{"n_layer": 13, "d_model": 96, "n_head": 3, "n_kv_head": 3, "head_dim": 32, "d_mlp": 256, "vocab_size": 4096, "activation": "swiglu", "norm": "layernorm", "norm_place": "pre", "norm_eps": 1e-05, "positions": "rope", "rope_base": 10000.0, "rope_fraction": 1.0, "qk_norm": false, "attn_scale": 0.177, "bias": "none", "tie_embeddings": false, "parallel_block": false, "init": "orth", "init_std_qkv": 0.0654, "init_std_o": 0.0128, "init_std_up": 0.0654, "init_std_down": 0.00785, "optimizer": "soap_variant", "lr": 0.00756, "lr_mult_o": 1.18, "beta1": 0.95, "beta2": 0.99, "lr_head": 0.00823, "grad_clip": 1.0, "warmup_steps": 200, "schedule": "wsd", "decay_fraction": 0.773, "decay_shape": "linear", "final_lr_fraction": 0.0, "batch_tokens": 32768, "seq_len": 1024, "doc_mask": true, "train_tokens": 143100000, "steps": 4368, "dataset": "wikipedia_en"}
Each number is 500 + 40 x the weight over its row's rms, rounded and kept within 0 to 999. Layers, rows and columns count from 0. Numbers have three digits each. The size before them is the row's rms in percent of the matrix's.

# layer 7 MLP down (transposed), 256x96, rms 0.272, rows 142-164, columns 0-95
094:516490554474427513473497526446432519459549474473487544517464518502522472481466471542482535440500478507515541508494462502526477460464520511542492448495484449467525438479449515512530560551484458512506472539372465578549595479498476495482569420504525485532551404518534542490499461442514529589
100:567487532497513492486446535526492471579498457467468455503554444474481525501485512492553531537526498525508455521524538527482485553489471529533481530489521565516512527430593514470435531543512472524452492429344501610475533469491487456488527570524450494513541522503506531540453499578457494520
095:466554455517450533591517504522491529543515550495422438419488532521498498488491511493511461453541405464525510523493550421473513448529460514525488473544593558516447549508441440472446482484468503522520450500471509563438513528491496556502483555542485560465538530544495543532517446475459447553
113:520459565524497446587547516488435547528455536533510433439472421452466473492514499455433446470480513519456524523590502524483452472511543587506571508542473519558497480502489508497495549432525533504578496449495468515504512508497575466483469494518556519490512420496501541463501514490579586501
104:481508541498439477401440567488546550513522478505516498496486495633521530507533522494514552458517556481486498513494447533514453480481477484562586485545537504528513449506518497475511486485430487502510439462502598573507511551463501565511504519560522533505514523586474471508538451468515489607
095:506537460515486425474522477495483541496511455535459483481501538541451498455426486506471461462495514525413468482444437525500463464421381565547525516505473432501509554518465436496459504495471425444469518554409535542515432474524511516545493425508551492548467509421486479502504480494486493538
109:491397489464492501504467476406504449438483440505457524442473522539478489445510525460539497515464532462532513520522503560450473490503500475526448568471541543547444503462512486549527445568495378548551490440549503468462465486547532437477517564471527476475407497507474483448469468505533515507
099:598502379459508473520510491486470546523504531507486502502578511440501483534430495557572464517535522513479554537449523512569527544597506481456565474504492508478487550506496475591475477535544501454466451492517476454494432477567472438519493441523536463493502439436488470507507534473502466547
092:536522556474416505481602530549444510440511492482520517508507600465540575476558461516527487475430479465463452502422551495551551549506492450517450510507475458509564485538508437488460525491479533506532432491559453475467440518515458515527526497501419461499504494429500533454536447493494478552
115:537509550423532478536525576485504501527464528506503499490568536498562568485524564500454489450500455538508476463618484522558514583511490521519465552504484500456496470532511507492435493533433462466480490491413492492480510497476548620539461489433482541506525566525462500455517521446426511461
095:486480477475551500379580500529437504500511453479438508470455535484441472451510445466477522462503452535540476499486552549529535537459457489518476492525445455487594494538480489512513572530478467484458517588483422591508516478497478570494481459493524502467556449494525529531466512475559571540
101:491609502551475527543472483490515511503552484440500463521532473530482413538455493514551452518472511444520519473457524531522401457498498479479462475532563453557547465413533474470545538472502467420512482514437511499509512405504450492469478598522447466516510464482433510505482486458452446491
104:493509559514461569472469524529389580445523514511473531408467543485463507489485489439477527474529517424513560484534501462502536529527526479540473458579518523517489468472476425473572513444493453561501479464563474490458562550510478532477531527500429487473490461487511442489449497606494518525
098:517504543493556486366482479539520471492533543523474446510612448508504518557474477432490581514502491489509469492519502551456520509557548523566569518511430531516531511500519510439544477541451476460455536444546450478481515552484530532473535516517482478577442550495490477490560553452445488482
097:469539480448484461530468495534471553527441513461429509575532487491586519444566473554495530547586538497547477518525448494545468497546545573497466528452509545502516543522558510519420514515531526578489537447443431528500511458478500434484535442523503428497488509455559506494482486480426536524
099:499475501524524488656514529495526472494479546519438448578447451545501469504539475491453501541494491553464526510514519449479485545551552552452572547496498447469452539529513505535416495429504546470486428538523510507531542435499536489510524459551496435483549522497468428477486521467561472501
098:519431437486480459570497455460508468538539548540503478530506424497451514528525547501501594475450507497524481539479576578435553480531462488561543450476474521512455523510517438516495409458541504479529537488505533431495480520467503530547461446536571563481511481507472521475517435519529424434
092:525515565495552512483459438458475482523456520569496540470490493578435509519479519534540595545552524529512518500503474617508501494461418488510474502456522519522516464540481529486441539516466463564524538468523408514551468498560556525469573532522501460547469441477538503473517527478419439493
098:566515516475457471470453520483418570493486498545561420525443470462522493548487474461523560476536497561456483539575483536531518492535428503486434493470491475526562496471552507543550485529502490537503539453530561521481470461476473504546520474494583519426477480396482522542561463473569474451
087:536519477529484414553473518520518472543437563431522483494469517463491554526490489575503492509501482574605570533489488514498459446503441433447442580492530501439486470563468495500506481504488518484527482523463546557482479457482495534538436441543558554514452474447528437557557462488491477474
095:541492514543577442450494518532380498470509495512552527514532506483554616543552547437513538484530523479523559506502491528498491471454547549482510492493478500494495476545486523492492484604490552560558516539415489454524478425509549489553438426473514497493548498499443518541521553472500531530
104:571535545508495506544559572443522539499518473551579507511467514532518501505546523528457420487456483411441492495540492503500572486562409551487474481519516470544545543502540531515539513502468532490493476537407490490470503450467476550514464463461501409463465479461480492526597441522458501549
105:483474477496512428431457469536499471523506472544467527513489507511495471441530484654508541548529556486498503546535499492513577452498537438485435557475497511483493533496385492547521510407515522470493500499540485412525496498476523482490483499483519591506501522490474551610458503506493495548
# layer 7 MLP gate, 256x96, rms 0.278, rows 143-165, columns 0-95
089:488544530569493467559513556399483482474486540542549582440491492466557437484550465526487465535566448521447519498499412494483534457532526511423524529474494507479501461528460473529457497490537582492486513556489506435500500517490507463518577503479544567492562471547547512462575515566491553489
100:524506542445505566431435365496522502524485476467474484559502506520542507521581521549478499483473481424538506484494476551501465525503552491501528466464487489454557544533388519489540508582451486540468519543490393452474538473507494532469493489498522476517495465509421462494453518480436536537
129:465462462468472478488482465486428478510540493440491494476435451465484435438462511525522430482487495486461406494431488515443496458465476494505528521533480455498519487505493433514409490392477479477449493492515461455518532425473578452525519491446427521514426523461496513508510488478487615465
085:507471524473517527580569451527443517526496480462493460481555556517501468583506533579458479471490466502429465477522568539513507568498551549466417558452466505489451542492483541496502524482557516579449550475516395496534519462499518532514545501420494514483516482444508564457470519496474570491
087:469481494460430530516516439527552563584523486491413500520522533528511576502439518504524481556514463530479466482494440528438471499459489527478578497527447480474530488514469477473458546583480566483496531570522419512522582530534496461488504536538515577559491503495484486454579505460523556440
108:500476460489528477453445465547473483478423496544484450522527519499537454489528434563551619506512554565457545531482512526512487456473573523476521512497463447480579483507514487510455469606453428508484488528484434553536473491565584516509455483462422477499544510528537522498480508533538499465
098:501520543450495554460515524507494491480472534577557371460420601487525482518557462492477507524545526488577632490489507483536543537531492583443531522541483507480492481496463545503496479514533461484484463521499541418503494513490509551523506496484494462449448451505491483437543506533550502556
110:456527514494480523498472535470450447488461464448540479483445534426569483498455443501493504453460462509495486472497503478474405405482544473466462430458484500553478476394479509460510465504558502516493426510482457489478425524450488476535459457455475515492429479459549545505418502510510425559
106:469476488468533422504459451451434475472486524505577564521521466479453420497413580437543514442551492509460540519470443451460516540482456503535452437524549503535499475489470521557496499546505518488458456532495523475588548499502405492543480561490462537498461511491512448476511480423501460531
101:454501518419476494452541458500521500434534475439524534530578523509558470477494510504514523460587558599518542466505482497502479590478604541522561435556543540533474457453527516441511494489483562527534546460491521573533414565490505542530513474523486533534506509498473526471502513480528464485
087:526459570478582463575495463414512568470445496529463463552508553515482528435453516498471431485541435547487499455543515473489464492470516501474565503426434528498424501556531488516484514541469475552499480496436496502520569589472509474508499484445540491514520526502513499432544571535559486462
102:547540446501481515514533446491508449598476533544456501509562415513547454518489474561550496536539463596516466505526542485481530546558525547520554544439480521478538534498553592551524512566535525508526458562555502497573515402494511456527497488530517458509495523509549541512542504512541478528
099:508574505499461593481406521490453462473514556448543443531517487501442509526443473454561550518497528518565470452520448538536495491542459552523538415443569510455428526523550441542469514512522539503446555532492498459528505449477540535520529532490475487496530454543502474530428464515437482467
096:489496481487499466489541471426479555524565576468510514509512541486522551453503440502574454510472445519435496488504445496456455498567517498569517525528494476466568530477474467510573528530515425488484499455482535443475460590577507482521481549484485552468512530561442570531439540490570439529
096:450560496556537470458492470503605495457468463504429474481507486557460533492476538541497474474530533530528585506516533459513468482570513569500504500419499445468429513509422569483515507493539584516487402469516509519466478566497487463529573484542535474457445528496530528498497497429550482531
096:476413531545485511478499456533457506591509530491540455466436439451459495498471495489544484563576453504497489502522510477470455510506501429545527529552419474427439486515474432457515469528584540460496565575522543450452484501543525439509482445446521551532505530524453474503528474545533531490
094:499492516513504461511445423444473443463478534460499507473484531464512525473469432484464509417449549530486429482496471573486477474522463431493498533452574455466462473479498497530457488482432475515497433409481455476462473476458452476498472518561454472525523446546600556563485515470462456561
102:593436484475455485480464483556520502454513481532486463517550533464517536469496476426463506450536520469482548515499534481509455483565485541461438589466531517493463458423513455539539488506440455545507564505561616451492529481540526478496482505401442510529482489475488530491495409491458518470
102:525441494511534524502504498527449449466473475506518525438461443444522436418537391559467498503485513450498493499494513493486497525519478514456502528498384475502523500535542471503486479484493428505546503495401471472515510435519487471525510560416448495508487488612469603472458540488483494453
099:496470440537454541497497569445501472490455489569438470559567489501466531486512478491490530462467527576500509538522527452558522495451544533488514494515539496490483398480478430473508456445464486476491448511601551485500460483501455460395538510502528532467542488438576509454513569506438453494
109:453408437430470406546510447535420477495570490512468496468514452530569515545452516492501478494482561509488452528475448477577530526482474518533452422434436472468510466467489466523487517544458584508446493533484494477483537504527534547498548475510488471489482532461526518433456455434453463492
117:422514499457519456446480478461416467486495423484463468489503507499476488422555528545462500531472481432524494486495542461528410484502481578504563481483560519525483482463398516450559487445486475476476446469475488470488533519498476416414441507415475515521558516520449463554465507492511477515
101:454567535474499509446482484514534495502520454564445577551502429529505495453536488541495510475478550514614518518524522510490517543531518521567516519539561497501493512449529472533462561516460535465460512532499491524451533476547513470528558510543544550450406465518534604577566481520476473434
# layer 7 MLP up, 256x96, rms 0.284, rows 143-164, columns 0-95
094:463558536536538551577582507489441501477535499468489531455562488481589459511496564482460487567535551494480600593498479462529526566576494456472513508487506443501508524510501496537516538488527515460465464498513508436520532498509538538462530551499528523424456519577430432471520512504546535487
100:555449481428508435442442485456501486438516500504513513563568469544426511395501489451474559437431516553542542557478454466467498500465485516454481511513464534555451499456478515429489485451508535482501469462571458519530478417491497468491499477478562446490518435455471508501454450472490538528
117:522559517532460499516574608450488558538579517535480440484533518431470503498469525450519432474468485519479557449414467526488463429508501516530536504540528542488508424477507490514449449428556489475421489443521464422501549507497547539491472559485462514517456534510543518510487524485538560507
089:525525492580578543571455485542510481542499554449573543500497459426498503482574465473526456599484398523539534538496569433473520540549533575461523464449562470481530513529477528541461502530517511450510489532457450536499500491471476463495471491520500480535598488536525520532488502521526514457
090:472550544475500515549476490563456476466474461545580430537490455509484518538494507462507522515482477416542505583479503486468548482481471533529503414494494529450508451475418490446514502490521564592444499498506520481495535499466502427474433571431510486446566526563470552550479439457524533492
110:428546479442528491455449474478541557495510459419435532502618501480487529474455481478592550450498529510496559522460550537502505460463550471513519516461477501554527463426509494496502478577465453496504505503513492529455476537426519565600534542450493516492516536444456479502526465518521469445
104:518474476511491530547433459542482477472503490439505468502492539409460463471483502483408496468526502492428510560575421509513595430455547478465487487452527440558494532513568497483474495479558483462512505556503520546508525548516415449510441528467461536513474453454445551512505531494570501453
099:488491478492540427505459490473436410528410447484528478500471502511354495532440549473488524490495486507511463546512460469473534507461427538512488495535523506479438525487505518463543432559528493489487516538531519524483495490501481579511429402466533485546517438517474496578463452490495427491
115:494573494479473578524498528549449527510510551520468444441491483493502483530455525469496486489486504449517452379552532472557442595489511473456518579470451588503480511469454494571531534488450531484508490484548489419460466539467532546505477535478502445550478441479477555463479525471512572519
087:505534503476519499529506518547634510475462555504524476535491535485473400472448523508479489477547549519512470518529400505468530503551574470482567471583499578525477506440502559478455504553477542549527507452505561495494477535438461575538456525530445510498504496581508537525443490495478500509
121:495486515529537541542453478504448391492517472505384492441499454522501489531484482513535512441523540473504512461458502480463415488511556544500433477471446442521500461425489442529565507531529507464456464423453450475514509450540443486504483495526434435461450433500492505474527474430450524488
097:486527502512508468554532608502536505484445531472426501556533436593539540530540462460601511529489495574461537542480492539514535463575484529451551503513439505502513473518541487475513494538525525528538517508461501520588452521465436568510565451556495519514524558503494524529571511480548493465
095:518500484533556484527453446556468450576505472463489476420502571534526522474527484588475479514474485418409470458539494522538480463529576482494438533546427485478464486453504493485506542433483512476528551499501509542483485540573562466414550447464534500474520535514516499453512490519578495555
094:486533474429432476484498524518544450460535505439470465512468515512523450528547492464588466501502520498547484523467509515571496556548519547499478486493509477469511515595413488479455494416501511588535574519509490543525507537384573529464475554473487496435469496479512553522465464544475448536
109:496442505455511551473467437513440557444459522450534505421490522409485505441442489493525458478509465497503461487460548498461533481537535531509488485501490486471506450467474551519584421548506423512554453446447492453509451572469503503457482496512552519530477404492496511529472436445418472510
096:540467529505472517427501499448488534519546528496543474487493519481499530433409555503516535538511505531546512449516467495510459471503499440546524536506533503482471467515535524439556497493541554472496513513559444500458437516539480549592497394377523514555488531490504503442468448415570537481
102:468540489488481442486524443478495497514471521448451534507460461401488472501466450532426542416514546466461503576564519493529492458457530470563450476468523512504508543474451490475426430463555511467407457457517497495483435529479494537569479496529509595499567538451461524498469465501463470499
098:547461463517607490534474527504410494503523463538489470478490440542526519521452544506524537454509449492496553498566511516493482551566466468421452458445482481417501477513525553475488502518486548471548575507533472534493443518472530489531530553515555412530517395462446531478506475563466502529
098:586473510540553522478526490534451559514538459476554498471498499436431491500490522494493443512479447442595424486483482532480443522579511570486540421450451534515516531449516557457472512432585553482526511470511464452528493506523486440490471484546491495515459517544494462487528547531512575561
095:476480450412418494445480458501484566544422531516533535489396543506529547516519557491506536482512443468482502564458540457500473535516483512503461489468572464505508514520579543493518538441530445506486478500394467511512488472451513493505391439481477497458535484473429467533536508468515460484
102:552506579497491409501497481451447493542431476528458506464506530456501493431505507480489550462494527578531471525522471560508480494519457518566392516430499557491423441500535423472473510477574547476534453505504544555484485541555521494519435477570473542492546535506519448504491556462511528514
111:516538480503492538439619536452552526508501521487419494462476526524478526536586485502483547466535525500521540564550516454544516452493510437394518527502510430536504512536514512521470486472449485578543528440562447515487419453541441522489553506501508508511493442497522551570529481510447529470